Each number is 50 + 15 x the weight over its row's rms, rounded and kept within 0 to 99. Layers, rows and columns count from 0. The size before them is the row's rms in percent of the matrix's.

# layer 14 attention output (transposed), 128x128, rms 0.129, rows 55-63,118-127, columns 64-127
116:22 40 46 40 61 48 45 51 30 32 77 73 67 41 48 41 61 29 57 54 56 55 44 49 55 84 26 45 75 61 40 57 44 68 60 51 47 59 40 48 68 36 55 60 54 46 27 38 58 52 47 56 34 41 36 60 18 32 73 60 65 72 66 60
107:50 29 40 44 68 47 55 37 31 49 35 55 64 38 57 58 39 34 17 65 61 48 65 28 61 60 52 58 63 38 41 55 26 40 60 56 19 45 08 47 44 33 51 44 31 65 27 48 58 54 44 39 30 30 35 27 44 57 75 40 44 68 34 65
087:65 50 16 33 63 42 38 35 23 46 64 44 58 34 31 37 64 37 31 57 64 75 67 46 54 52 40 60 51 37 47 43 50 39 62 44 51 55 11 59 61 37 36 71 34 77 38 54 57 55 30 35 39 64 42 56 53 57 63 71 42 61 65 42
110:46 19 57 52 65 65 60 46 34 66 38 27 60 62 28 51 45 72 66 45 60 35 79 37 41 39 58 52 44 46 70 81 31 45 33 65 42 60 31 41 51 54 32 51 53 37 32 53 64 48 62 75 53 24 85 53 46 45 61 58 48 15 37 54
087:90 36 64 44 31 57 49 65 26 52 45 47 68 63 34 48 49 77 49 40 39 42 27 40 25 37 85 37 47 48 75 40 41 57 68 11 77 50 39 70 43 65 48 57 53 47 88 67 49 41 29 35 44 49 31 65 39 32 37 52 39 48 40 57
102:59 51 49 65 56 64 54 39 56 68 39 76 49 59 31 36 31 49 31 37 39 40 15 69 54 62 65 28 49 56 42 35 40 61 58 30 48 24 19 49 41 22 60 38 42 64 63 58 49 56 36 60 29 55 52 42 59 24 31 23 46 71 30 59
092:41 65 55 52 54 64 60 43 91 54 41 43 11 61 74 54 41 47 49 63 65 63 53 26 47 52 48 45 45 47 41 39 83 69 49 48 59 43 26 40 60 69 93 50 77 46 32 56 45 50 32 45 55 59 67 49 69 67 66 22 54 46 63 51
099:79 49 65 60 62 90 51 30 49 56 41 39 44 69 39 54 59 71 28 42 29 40 65 48 45 41 52 63 48 58 56 63 56 74 48 52 45 35 45 60 31 11 23 46 24 43 87 62 51 64 55 66 38 42 24 53 43 46 43 54 39 51 33 53
093:50 18 66 55 42 58 30 82 45 54 43 65 67 51 47 54 32 60 60 39 74 51 87 29 44 63 37 49 74 39 39 57 22 53 76 44 42 68 43 31 74 30 61 87 64 35 32 34 69 47 60 38 39 38 18 55 07 47 73 47 52 49 56 56
076:31 54 45 27 49 47 45 71 52 37 39 37 53 36 63 46 51 67 65 72 45 36 52 28 34 68 69 67 81 52 55 66 38 53 46 56 51 60 49 52 60 51 52 46 48 60 64 45 53 55 79 09 32 26 50 66 67 33 61 45 48 51 30 54
086:65 59 75 42 38 58 36 26 45 30 53 58 56 67 43 67 41 65 47 59 58 60 59 62 48 85 50 35 71 76 31 51 45 84 32 31 39 65 38 56 70 55 31 37 70 34 32 36 62 37 58 60 63 52 53 28 33 36 37 52 63 69 43 58
095:44 67 44 55 83 45 56 44 40 71 30 66 33 54 54 47 66 56 30 52 57 43 30 17 56 84 64 57 46 54 48 49 36 66 32 36 52 21 19 47 39 44 33 53 45 68 55 45 65 41 60 40 49 23 49 28 41 66 66 57 42 73 38 58
111:65 67 15 45 63 78 41 48 09 54 51 66 44 37 30 30 77 61 51 62 57 61 76 42 42 63 59 51 64 35 48 41 35 72 71 59 54 59 23 45 44 46 61 45 52 66 68 59 58 35 51 30 25 29 44 25 65 57 57 48 61 56 66 34
114:52 26 40 62 52 68 71 84 54 56 42 18 56 35 29 58 42 42 45 56 74 41 56 39 44 44 29 43 50 58 36 68 39 58 68 35 56 69 62 59 58 54 19 28 55 51 37 59 48 62 53 69 37 35 57 50 51 67 43 60 40 15 46 42
084:57 42 63 28 45 55 38 53 62 58 62 59 50 62 37 48 27 80 54 38 44 02 30 78 53 44 68 56 61 71 40 66 58 39 61 67 46 54 50 42 34 45 72 90 43 37 44 39 28 30 32 16 65 63 33 66 76 48 33 26 59 27 46 47
099:36 64 31 32 42 33 50 60 57 63 32 51 41 47 62 49 43 45 51 78 38 72 31 42 44 74 59 52 67 40 69 55 61 50 11 48 65 30 84 15 68 43 39 32 51 80 49 39 31 55 67 60 41 38 45 65 50 56 51 72 71 59 41 57
086:43 51 50 49 59 50 66 28 65 29 62 39 56 58 53 39 30 69 63 44 58 46 13 44 46 50 35 65 37 64 61 60 60 47 56 52 70 22 66 36 64 51 59 59 69 46 34 44 26 44 67 61 64 63 46 77 60 85 30 44 55 29 60 44
103:62 59 54 69 56 44 65 69 32 59 42 60 34 40 60 36 43 48 36 95 45 72 61 41 66 66 62 64 46 44 50 47 74 54 52 47 47 43 28 32 32 39 24 39 37 57 77 66 41 53 68 75 46 29 34 63 43 60 80 37 50 51 43 35
091:68 41 76 50 23 74 35 20 46 55 26 41 51 61 57 35 61 82 46 55 27 38 20 69 58 63 70 50 70 47 51 42 18 72 36 50 64 69 59 54 90 46 43 67 37 44 59 51 65 54 62 52 44 51 40 61 45 51 13 54 49 39 38 67
# layer 14 attention value, 64x128, rms 0.123, rows 55-63, columns 64-127
099:20 58 24 44 59 56 36 42 32 36 49 55 78 30 54 60 51 10 41 56 34 56 13 68 44 48 35 50 46 57 42 68 42 61 43 64 49 43 49 35 36 49 51 77 49 40 54 42 66 65 34 49 31 35 21 41 50 58 27 25 05 40 66 46
102:88 43 61 47 41 35 54 49 37 33 34 57 50 64 51 35 29 26 54 47 50 42 59 55 70 25 49 63 37 48 48 38 52 05 79 38 47 50 60 67 39 36 43 43 67 33 50 65 57 87 35 21 53 45 31 71 47 52 89 47 29 76 68 46
100:33 44 44 37 51 25 46 46 36 24 38 57 46 57 49 30 45 75 38 29 43 42 58 48 67 36 58 44 48 13 49 42 65 17 65 41 59 36 63 48 45 35 52 67 36 49 36 61 55 69 55 53 34 46 41 70 20 32 84 29 43 70 46 48
115:47 62 74 40 35 55 47 64 42 44 54 46 54 86 29 27 47 60 42 42 76 29 56 66 16 22 50 32 39 64 51 57 39 46 42 71 45 52 52 49 55 57 69 37 48 66 48 62 55 44 52 40 41 60 58 52 31 52 57 74 40 10 21 45
084:49 27 49 60 60 62 43 30 45 56 71 50 45 51 65 63 49 66 63 61 31 63 83 44 21 36 37 56 52 41 53 42 46 46 49 30 56 56 71 20 66 58 52 51 58 80 64 22 42 23 88 81 65 55 62 37 57 21 36 26 63 66 38 65
098:73 56 70 62 36 46 35 39 20 66 43 66 71 23 49 43 45 62 69 56 40 26 79 58 52 39 58 27 40 45 21 54 66 55 54 74 34 38 31 62 39 56 32 49 51 50 68 25 50 33 46 57 45 84 46 75 68 65 51 48 41 83 59 54
096:28 42 62 66 53 51 79 48 62 87 49 44 74 65 53 58 54 26 46 74 25 53 55 36 84 63 50 57 40 48 62 68 53 77 70 43 48 62 61 84 59 67 49 40 61 63 59 41 52 44 36 42 49 38 74 47 43 59 42 42 35 60 26 56
106:66 58 35 55 44 41 58 45 43 30 91 64 41 76 60 56 48 46 27 56 59 40 53 55 50 29 37 31 49 39 37 40 53 16 56 65 70 44 26 85 29 28 47 38 57 88 55 36 54 38 45 49 50 72 34 68 42 47 41 76 68 65 61 62
089:54 50 27 45 48 67 70 44 83 32 63 50 51 17 34 47 50 24 59 60 30 23 60 56 31 45 41 33 48 63 32 36 23 51 52 65 60 71 73 42 49 84 58 66 62 51 63 22 53 50 59 48 49 38 48 38 32 54 41 34 48 55 94 53
# layer 14 MLP gate, 256x128, rms 0.158, rows 0-26, columns 64-127
100:48 05 16 39 90 33 40 29 39 50 51 51 39 39 44 51 41 27 51 38 35 60 66 65 54 43 45 44 28 39 58 65 33 34 51 49 31 60 37 65 31 63 44 56 39 47 43 57 60 70 54 41 65 53 58 54 42 29 31 39 73 40 29 51
106:44 53 64 35 71 52 60 52 63 60 54 46 56 27 71 67 58 42 63 43 59 50 52 38 36 67 47 30 59 31 31 42 52 49 61 46 49 59 52 39 35 57 38 36 63 19 19 27 26 62 22 41 68 98 33 30 45 80 53 74 40 45 38 49
098:51 31 52 44 37 88 79 37 60 50 56 30 58 26 46 40 65 47 33 26 45 55 70 49 60 70 36 64 64 43 26 87 60 64 62 56 34 57 60 60 51 65 49 76 59 54 33 80 48 61 47 26 52 54 48 60 34 27 58 54 65 66 57 41
114:47 53 71 66 44 77 31 67 54 57 40 63 60 60 70 50 23 46 53 61 58 70 40 64 47 43 39 24 69 46 57 60 56 64 46 32 77 66 46 56 31 75 49 51 52 38 59 63 67 66 48 59 28 60 51 55 89 71 48 40 57 36 30 34
105:64 46 38 44 42 58 59 27 55 49 48 61 46 31 68 47 54 35 43 41 55 73 70 42 46 45 37 55 47 28 54 71 56 62 43 45 40 62 41 27 80 44 30 33 63 61 17 32 49 45 27 68 43 79 62 78 35 59 47 77 68 56 50 40
102:47 53 61 67 56 71 77 60 36 54 37 62 24 21 93 46 17 43 50 50 30 37 54 64 50 34 53 46 47 47 53 45 45 41 58 72 47 59 50 30 17 65 63 61 33 46 35 32 52 34 61 05 62 76 47 64 36 64 65 53 69 62 28 46
111:42 47 48 66 34 58 18 44 54 43 81 41 51 50 58 52 49 40 69 23 68 73 66 47 48 59 20 46 33 23 54 33 31 68 34 46 38 46 60 30 69 44 47 38 73 39 41 42 34 63 32 57 55 55 66 49 59 34 73 47 81 45 53 43
099:57 44 66 70 52 68 78 90 37 39 33 48 61 73 41 39 12 30 50 49 42 65 34 54 43 53 42 56 30 78 67 57 59 33 20 41 61 33 22 65 48 81 62 43 33 31 24 47 48 61 61 55 38 54 27 60 59 60 68 65 63 50 45 63
103:26 39 40 49 72 44 35 40 35 52 61 59 44 42 52 60 68 22 31 26 36 35 61 76 42 71 23 47 25 55 48 56 32 61 54 49 25 58 39 37 60 36 29 25 59 31 28 51 35 66 40 46 75 64 12 50 53 70 33 24 74 30 36 45
103:47 39 36 53 40 57 51 33 38 41 32 60 72 51 68 34 33 61 36 46 69 56 99 55 58 49 49 34 72 32 32 50 65 55 59 58 41 57 43 47 37 23 68 54 78 46 58 57 48 49 05 81 57 62 67 50 32 41 60 36 67 63 49 36
098:45 45 46 64 63 38 27 49 76 33 41 66 74 42 44 71 73 54 52 56 77 58 36 74 63 52 52 22 64 58 26 18 39 53 65 37 46 62 38 51 32 86 71 52 33 40 35 57 42 55 71 37 46 75 61 24 39 70 70 43 49 55 45 44
101:18 53 61 42 56 62 50 61 52 64 65 83 62 30 56 47 87 38 45 51 69 51 81 40 53 48 29 70 73 29 40 60 39 76 63 51 45 52 40 35 55 35 47 66 42 35 31 49 47 58 42 58 69 33 47 28 59 55 71 49 45 58 47 37
093:49 67 42 65 42 60 45 63 63 56 57 65 52 37 25 33 44 61 66 57 60 38 87 66 41 74 27 53 49 51 41 62 14 56 69 58 40 37 82 58 45 76 46 46 53 54 11 34 55 61 67 44 47 55 67 55 60 64 64 28 47 26 63 67
106:68 54 46 69 69 45 75 43 37 42 60 41 66 44 43 19 56 27 63 33 41 58 80 52 44 42 63 69 34 58 71 63 55 53 32 41 50 55 38 49 41 32 53 46 50 21 52 52 41 43 54 59 45 57 56 35 37 72 35 49 68 56 49 37
098:58 56 42 67 60 47 59 30 36 49 41 48 39 35 56 40 22 60 22 45 43 75 44 74 49 26 33 30 35 43 47 49 52 20 56 53 52 28 64 40 50 34 83 43 54 47 35 35 34 46 54 51 49 53 71 39 65 46 47 39 63 26 61 39
106:55 52 39 73 46 30 63 39 63 40 24 55 51 49 69 59 41 75 31 47 23 41 40 50 49 54 48 68 53 46 82 81 56 47 70 57 67 52 57 32 56 56 59 48 41 46 48 45 58 41 61 28 60 66 47 41 57 42 19 32 60 47 36 73
102:56 67 28 48 50 39 32 59 66 45 31 47 41 45 49 53 42 53 71 55 38 44 69 66 36 72 45 50 39 61 32 50 61 61 34 73 38 50 32 49 43 21 55 53 61 61 34 54 34 47 40 49 47 63 33 45 46 43 91 63 57 45 71 54
094:54 52 52 67 54 54 61 54 71 46 79 53 58 32 52 64 41 53 57 56 19 38 33 32 25 34 51 63 44 45 56 83 48 71 55 42 50 51 40 40 38 41 28 41 42 67 58 39 46 55 65 27 35 38 61 56 46 46 24 44 09 36 48 70
102:60 27 35 82 44 53 61 68 68 60 79 76 64 25 28 31 32 44 30 25 71 80 61 25 43 79 47 54 43 55 55 57 59 62 58 74 39 48 49 32 63 77 35 40 70 31 36 39 59 36 55 50 48 46 45 59 69 44 27 53 30 50 45 32
091:62 51 42 47 77 59 38 38 52 46 72 76 50 42 33 69 49 58 65 37 69 70 24 50 68 51 52 33 45 52 75 49 30 51 68 58 66 48 53 72 55 38 80 86 51 12 40 55 72 51 90 28 74 43 47 57 50 56 42 35 37 50 47 21
100:67 42 33 32 33 99 60 43 34 54 34 66 77 40 68 48 33 66 67 53 42 33 61 62 19 23 35 42 45 44 19 25 27 48 56 40 59 51 52 70 27 44 63 49 46 71 38 21 49 48 79 50 83 47 75 72 48 46 54 35 53 49 38 50
099:71 55 59 51 61 73 53 32 69 48 51 58 76 54 56 50 89 26 22 39 67 54 61 48 36 40 28 72 55 48 53 46 39 55 37 46 25 53 54 71 42 60 64 90 27 53 23 51 49 76 65 16 59 71 62 27 24 31 57 33 34 72 57 49
101:41 65 59 47 54 34 42 58 58 66 63 70 72 42 47 80 40 33 67 38 42 55 38 47 87 49 50 58 29 67 59 99 46 56 69 52 67 39 43 61 40 37 55 37 53 17 56 59 38 39 56 87 69 41 57 29 59 45 53 38 83 79 31 54
096:74 56 73 51 55 59 42 46 31 45 50 42 48 45 39 62 18 54 64 20 69 28 60 64 69 75 14 40 40 73 20 47 45 47 62 39 39 54 50 62 66 55 53 59 40 14 67 44 32 54 65 38 49 86 43 29 56 41 28 74 52 44 40 49
093:83 45 47 30 54 49 63 79 51 16 37 60 74 55 50 54 63 54 24 63 72 65 73 75 69 46 39 32 37 30 84 43 30 63 34 49 75 54 24 41 30 53 57 45 66 59 43 54 22 57 47 48 46 80 60 55 64 36 28 51 77 59 32 57
094:41 30 56 42 32 45 45 54 72 28 43 53 32 43 75 50 31 36 38 60 79 50 56 57 98 35 73 69 55 61 64 50 54 34 59 65 79 67 39 67 36 49 61 70 45 58 38 58 43 28 28 23 23 47 56 71 56 15 47 51 63 72 26 83
102:65 38 27 69 64 58 34 38 78 23 53 50 48 28 29 83 70 20 43 52 34 39 38 43 70 94 30 51 47 29 56 63 50 71 54 42 78 46 64 67 44 53 50 53 50 43 64 66 40 59 64 32 56 38 53 54 53 55 25 25 38 61 52 57
# layer 14 MLP up, 256x128, rms 0.154, rows 0-26, columns 64-127
097:60 44 38 37 52 63 48 41 53 51 46 24 69 52 68 56 39 54 80 48 36 21 61 62 51 44 69 60 75 61 47 46 42 48 08 68 41 46 42 68 61 50 46 27 43 40 15 62 99 45 63 31 35 66 65 49 71 44 54 45 44 60 61 44
098:46 31 43 67 39 30 29 57 43 40 57 38 52 48 48 91 49 34 65 74 76 44 53 26 71 50 37 56 31 57 45 55 63 55 55 54 47 50 61 71 48 35 26 22 59 44 45 25 29 50 45 55 60 33 42 74 36 57 31 61 61 23 34 58
099:46 54 40 48 56 56 52 51 41 41 69 87 43 27 48 49 62 48 46 47 54 62 25 57 58 43 57 54 56 31 30 39 25 18 72 44 40 68 18 48 26 62 44 63 28 43 67 37 52 19 44 52 80 32 63 34 46 63 38 70 36 21 37 32
110:56 67 70 51 51 48 54 53 50 49 66 57 77 62 48 43 46 72 58 57 53 39 84 44 38 64 34 66 55 26 30 65 31 52 43 57 28 35 66 29 54 23 18 32 49 57 28 57 31 27 57 66 50 29 64 42 19 41 76 57 63 43 44 66
105:69 53 41 57 19 39 62 63 37 69 68 22 50 38 31 60 22 49 58 59 42 46 57 55 41 76 56 30 31 87 77 49 20 37 81 74 61 46 38 53 36 67 51 47 45 32 46 41 55 72 37 41 33 23 24 74 40 61 42 69 49 45 40 49
099:33 23 43 35 56 29 43 46 61 45 66 41 59 42 83 54 57 42 54 52 41 31 50 43 74 35 37 34 50 41 46 26 42 45 78 41 49 45 49 29 51 50 57 55 42 59 50 31 46 57 64 42 50 62 28 63 62 52 72 40 44 48 82 54
105:46 60 23 43 74 54 46 28 45 23 42 59 74 68 53 38 38 37 41 58 82 34 40 17 46 24 54 52 72 62 91 58 50 55 61 56 43 61 48 60 40 60 59 65 29 61 60 55 72 41 73 62 33 37 46 40 63 69 40 44 61 41 65 54
096:45 60 41 48 41 63 52 36 33 64 14 76 75 69 61 49 60 58 44 66 71 25 44 59 42 57 30 40 39 42 33 38 53 77 51 59 61 35 41 31 54 75 55 68 56 53 57 42 41 52 50 54 21 46 15 67 44 66 56 23 43 42 30 27
101:55 77 71 51 34 42 49 59 63 70 57 66 32 47 49 52 65 79 53 46 53 52 48 54 39 57 48 45 62 60 43 62 75 40 33 58 40 64 73 46 65 41 49 55 42 43 78 65 55 24 71 48 62 53 44 30 55 68 35 27 68 24 45 26
101:78 69 60 48 30 52 52 21 60 50 66 59 42 64 29 78 29 51 42 74 58 39 39 49 30 46 51 36 68 34 61 46 46 57 60 60 29 36 53 76 60 62 63 53 59 48 66 55 63 68 57 63 56 50 78 52 50 52 37 33 48 62 56 60
104:46 41 34 55 46 37 45 45 72 54 64 47 59 42 49 56 63 32 52 66 67 52 24 44 74 42 45 56 73 43 29 59 53 55 61 59 39 53 54 50 67 72 72 49 37 42 59 44 45 64 48 38 53 47 68 48 42 32 64 48 52 49 42 39
098:76 85 80 67 47 25 53 59 44 50 38 59 54 64 60 49 20 63 65 42 45 51 66 58 46 59 79 26 45 41 48 38 64 45 46 65 56 44 24 48 31 40 39 36 45 43 54 54 87 59 41 42 37 47 58 20 49 61 66 61 64 41 59 64
096:28 68 38 53 43 41 76 53 45 40 31 54 51 32 81 28 34 58 61 47 55 68 53 67 52 59 20 64 78 49 44 73 28 57 74 80 54 42 42 59 74 43 62 54 68 47 34 31 58 43 59 71 46 20 71 59 82 60 64 45 34 29 86 21
104:49 42 33 55 39 62 48 70 20 43 46 50 36 36 60 58 67 47 41 57 62 35 46 33 67 38 67 38 41 34 26 58 46 67 63 41 75 43 77 40 31 36 29 53 60 71 50 46 80 52 50 44 51 42 48 41 35 42 44 37 42 59 11 54
101:64 32 56 50 63 35 67 49 35 42 55 44 47 34 59 72 64 49 61 38 55 45 61 47 43 82 40 60 68 55 62 42 45 40 46 49 58 37 34 51 66 23 21 36 63 60 37 39 41 54 38 64 61 41 43 61 40 47 42 39 38 64 31 36
099:59 30 39 45 44 28 28 63 45 42 34 37 64 23 33 70 54 53 43 37 55 25 54 57 49 57 64 51 67 46 22 65 64 68 43 55 68 44 54 64 85 65 59 58 41 35 57 54 49 31 37 14 79 46 55 70 77 62 50 57 46 57 63 51
100:38 61 49 47 51 67 34 37 49 59 79 38 67 30 64 66 58 54 53 57 42 81 51 56 40 75 36 80 56 56 48 36 63 60 50 56 47 42 30 20 57 27 37 16 69 46 38 58 28 48 48 48 62 43 57 51 85 57 45 45 65 51 61 49
094:42 47 43 46 40 43 56 41 68 46 37 15 56 44 44 63 50 48 57 49 59 42 58 69 60 36 37 48 56 52 41 57 41 66 58 76 48 68 68 36 40 39 24 49 76 72 57 12 27 36 18 53 71 38 33 79 46 36 38 63 27 55 30 46
104:54 52 44 77 46 70 42 62 45 17 68 61 47 14 38 43 38 31 45 73 60 62 65 44 53 77 13 68 64 66 75 49 40 81 73 77 49 47 54 64 56 44 38 48 55 72 65 41 35 29 57 29 51 60 68 60 66 40 31 55 27 44 45 23
095:57 77 40 50 57 67 54 16 59 41 79 47 55 09 49 46 61 61 43 64 69 42 44 50 56 32 29 58 22 54 45 29 48 35 77 45 56 46 44 57 52 40 44 50 55 30 52 62 37 51 59 36 47 60 53 54 59 45 57 42 59 52 63 46
100:39 36 76 31 56 36 40 67 47 50 70 45 57 28 38 37 62 24 47 41 68 61 38 80 70 44 37 76 53 62 72 73 43 11 41 56 34 34 78 25 63 47 51 71 50 67 45 45 43 45 38 44 43 53 44 38 64 41 30 40 39 72 72 67
099:52 70 22 39 36 32 47 63 43 50 68 50 37 63 62 53 48 51 46 35 54 41 62 43 56 58 62 67 99 64 29 68 71 56 27 50 32 43 41 56 72 82 58 45 65 44 50 43 48 62 57 63 43 55 46 31 62 57 68 78 53 39 36 47
103:23 71 45 44 48 65 41 44 38 76 72 34 55 46 43 71 48 47 54 54 50 31 49 46 84 51 47 56 38 63 38 62 40 53 53 21 41 28 62 40 72 64 68 38 49 42 44 19 62 37 26 57 46 54 52 46 56 45 64 53 43 67 32 15
095:38 49 49 50 45 59 52 47 78 40 75 23 32 59 62 52 73 34 77 51 64 51 29 17 50 42 38 45 51 60 49 30 46 48 47 40 68 72 59 63 65 37 29 53 99 61 50 46 60 82 43 52 54 49 50 34 46 82 77 54 36 50 43 41
097:34 48 52 77 78 66 27 34 56 56 61 39 23 55 64 47 55 44 40 52 32 56 20 26 40 38 45 46 43 72 50 34 59 45 79 80 56 23 80 62 51 57 50 40 46 47 54 57 56 72 79 53 68 55 62 52 27 62 55 60 69 72 61 73
102:46 35 44 62 46 60 38 26 65 75 52 55 53 33 31 37 42 50 46 51 51 25 67 67 73 37 55 57 41 54 66 58 40 56 39 55 40 42 43 52 43 62 17 55 40 47 75 60 25 73 59 58 55 43 34 43 64 76 54 44 59 53 36 71
097:33 60 67 44 44 25 68 44 56 41 62 74 54 41 41 48 49 62 42 72 20 88 47 39 39 33 48 58 65 45 44 67 70 45 43 56 45 34 75 64 14 42 23 41 49 54 58 47 48 59 42 51 39 78 43 59 36 38 33 44 36 55 45 70
# layer 14 MLP down (transposed), 256x128, rms 0.151, rows 0-26, columns 64-127
098:50 41 43 46 51 40 81 41 42 68 64 65 48 49 64 51 43 67 67 46 62 71 62 51 36 65 31 59 45 61 77 29 45 68 48 53 41 74 40 57 32 71 27 49 44 57 67 64 49 43 25 70 30 42 28 54 24 65 55 31 47 36 61 41
102:22 55 55 45 65 39 74 63 22 39 67 55 64 74 56 54 59 50 55 57 34 40 58 57 51 47 69 38 53 42 64 60 44 61 59 65 59 55 29 40 53 60 51 56 24 50 57 46 42 64 43 70 80 30 23 47 77 33 75 69 45 61 53 81
099:59 54 44 56 33 42 48 96 54 64 58 22 55 58 50 47 51 65 47 52 47 53 31 58 38 87 50 60 57 63 28 46 68 53 52 61 34 41 37 59 48 70 30 36 34 25 62 39 77 33 58 56 47 76 50 40 58 60 54 45 45 42 49 47
108:64 65 60 45 54 52 69 64 30 50 53 52 50 57 42 58 77 82 30 70 43 56 47 55 50 69 42 45 55 63 68 50 37 45 57 64 34 63 61 81 51 59 65 37 61 44 54 72 46 54 43 31 57 55 44 43 08 57 71 37 48 16 56 41
107:48 70 55 56 57 77 59 53 33 60 37 47 47 49 38 58 37 89 73 04 62 23 68 27 56 41 61 55 48 47 59 61 71 78 43 30 53 54 47 27 28 52 52 50 65 44 38 47 28 14 30 42 51 79 39 49 47 41 25 53 66 80 39 45
098:58 60 52 27 60 65 51 35 50 72 60 35 48 41 58 45 46 62 42 05 39 43 68 90 45 41 56 35 36 41 67 09 41 44 41 46 52 46 61 39 47 66 40 40 59 47 51 39 45 34 34 50 50 33 60 48 35 56 08 63 55 33 57 47
103:78 60 79 51 55 52 68 68 72 24 66 56 84 20 69 60 41 57 57 77 46 74 57 71 42 60 52 72 61 34 39 68 48 48 61 53 46 58 40 60 59 40 48 43 66 39 70 50 48 54 89 26 47 40 51 11 42 56 57 54 38 66 38 41
098:55 51 60 39 27 30 42 58 51 36 53 18 74 69 63 30 45 30 64 40 60 51 74 44 54 54 68 57 25 48 41 47 42 63 38 37 27 49 68 34 54 24 68 63 28 29 66 36 57 52 47 24 54 50 45 40 46 29 72 36 38 52 58 47
102:58 55 64 51 57 41 30 71 64 47 52 43 51 71 74 35 52 61 64 30 67 67 62 55 53 66 33 46 58 32 53 46 64 56 39 74 65 63 70 48 31 50 37 30 39 26 68 39 25 32 56 49 28 56 38 85 50 39 46 55 27 59 29 47
101:30 45 50 42 50 48 51 61 74 51 65 53 37 43 33 63 66 28 41 59 72 32 60 56 62 52 62 73 76 61 63 62 41 69 25 45 34 27 60 61 56 30 37 37 61 77 58 30 19 47 50 43 49 24 39 46 80 28 67 54 26 51 38 62
099:29 60 64 40 63 38 57 60 46 48 51 48 36 49 29 47 26 32 44 32 48 47 48 69 67 53 34 47 40 34 37 13 56 54 41 52 45 47 38 52 62 56 42 59 37 64 63 42 32 29 63 72 45 73 31 86 32 58 60 25 74 34 39 34
094:56 50 75 42 35 65 46 40 48 39 42 61 11 33 53 55 36 45 24 58 45 54 88 49 52 28 51 47 62 31 17 59 57 19 61 78 59 47 30 11 52 27 30 39 58 83 69 61 45 38 15 46 32 63 52 24 71 37 49 46 55 55 18 38
096:10 61 46 22 35 50 35 60 56 62 51 37 43 62 73 59 39 63 73 67 65 44 42 32 50 48 11 68 53 28 48 51 48 42 44 65 28 34 49 34 73 68 59 51 40 34 52 35 49 44 53 60 29 54 38 68 53 57 81 61 49 60 61 44
102:29 16 47 70 38 51 28 59 57 31 74 51 65 28 32 69 55 61 69 58 42 57 75 44 48 44 48 52 48 41 37 50 42 25 56 42 74 74 66 56 35 60 40 77 48 40 34 39 53 47 62 67 23 99 42 52 24 51 50 48 57 48 32 12
100:58 55 49 67 31 35 50 57 70 74 33 43 46 37 35 21 42 34 61 55 40 88 52 46 71 32 62 38 52 18 51 36 82 17 47 75 41 40 65 91 61 53 48 72 28 51 27 36 46 47 41 22 41 13 54 55 53 60 36 36 45 60 33 24
100:20 66 11 52 65 27 56 64 37 43 80 68 36 47 22 62 75 48 43 43 62 57 26 34 54 47 41 49 18 46 22 56 76 46 52 45 43 47 68 38 45 51 16 69 30 59 52 72 47 51 37 43 62 59 59 55 35 56 67 65 07 41 32 40
103:66 41 54 73 54 34 57 65 47 45 52 46 47 71 55 47 54 26 62 27 65 79 47 62 39 45 47 31 41 44 60 38 64 54 23 39 58 54 45 54 68 51 64 39 28 41 26 52 65 45 33 65 39 38 22 66 46 27 55 82 60 53 30 67
097:60 68 43 24 71 58 82 55 64 63 57 55 73 41 59 37 40 46 57 60 50 49 60 61 62 53 47 21 26 65 45 75 38 52 48 59 51 51 79 61 64 61 26 43 53 80 62 42 41 53 68 48 49 61 62 55 42 43 71 38 63 58 80 42
099:39 34 62 68 29 39 65 49 68 28 30 48 49 47 38 65 65 48 49 36 50 31 54 45 65 87 43 64 50 40 34 51 82 50 51 55 50 38 42 42 49 44 62 48 59 25 40 31 49 29 68 52 57 25 58 64 41 45 51 73 53 61 60 42
091:54 38 35 41 47 38 53 72 18 61 54 68 69 70 26 58 58 33 27 57 54 53 80 50 43 73 36 60 31 54 67 20 40 65 44 53 63 57 58 49 76 45 82 54 55 67 43 44 75 54 49 46 61 52 62 50 19 32 47 54 22 62 40 35
102:44 34 75 28 77 66 47 46 83 54 43 62 40 72 33 47 54 88 33 56 70 78 46 63 50 54 69 36 61 39 47 32 40 57 49 30 47 70 59 45 38 33 65 62 50 52 83 52 59 44 51 58 40 41 72 53 45 46 65 60 45 37 42 46
102:77 52 46 67 22 78 62 48 64 49 32 49 48 33 41 41 60 75 38 35 44 29 54 47 49 57 61 55 38 42 67 50 58 38 56 56 64 44 38 44 31 45 48 35 48 60 74 39 38 55 82 56 54 49 12 55 42 39 59 23 58 52 56 59
102:56 40 45 30 53 80 54 44 47 43 60 41 39 87 51 21 86 47 48 58 46 73 66 46 54 51 26 47 79 27 67 51 32 41 65 39 37 83 53 62 34 44 41 54 71 59 51 52 76 36 58 55 31 32 35 34 15 29 46 74 45 41 66 37
092:21 48 20 73 57 49 32 28 57 61 51 72 46 56 53 19 46 40 30 69 58 32 53 50 25 35 37 52 57 64 71 54 46 31 13 61 71 52 47 38 47 60 66 56 58 43 55 63 50 63 78 57 39 43 50 46 85 62 58 68 76 53 57 56
092:33 62 14 32 47 28 45 83 57 45 37 73 33 58 60 53 70 40 52 38 40 49 67 68 39 39 58 18 27 54 64 47 44 25 58 99 66 50 49 48 46 40 74 37 85 39 51 51 41 65 54 58 55 52 64 28 67 59 23 65 61 66 52 55
102:23 50 30 74 63 43 62 45 45 53 28 57 61 66 46 33 37 36 51 81 70 61 99 59 26 65 40 51 64 45 61 74 17 45 43 51 24 56 66 38 48 69 40 54 70 56 46 28 80 48 46 39 64 49 46 67 47 62 37 27 66 64 37 44
096:52 35 48 62 34 53 38 44 76 66 53 70 37 51 53 71 22 52 68 45 72 51 64 49 74 79 66 75 57 38 26 63 47 62 53 53 48 60 52 82 33 54 47 43 58 42 57 66 53 36 67 53 69 71 37 69 57 64 50 14 40 43 31 26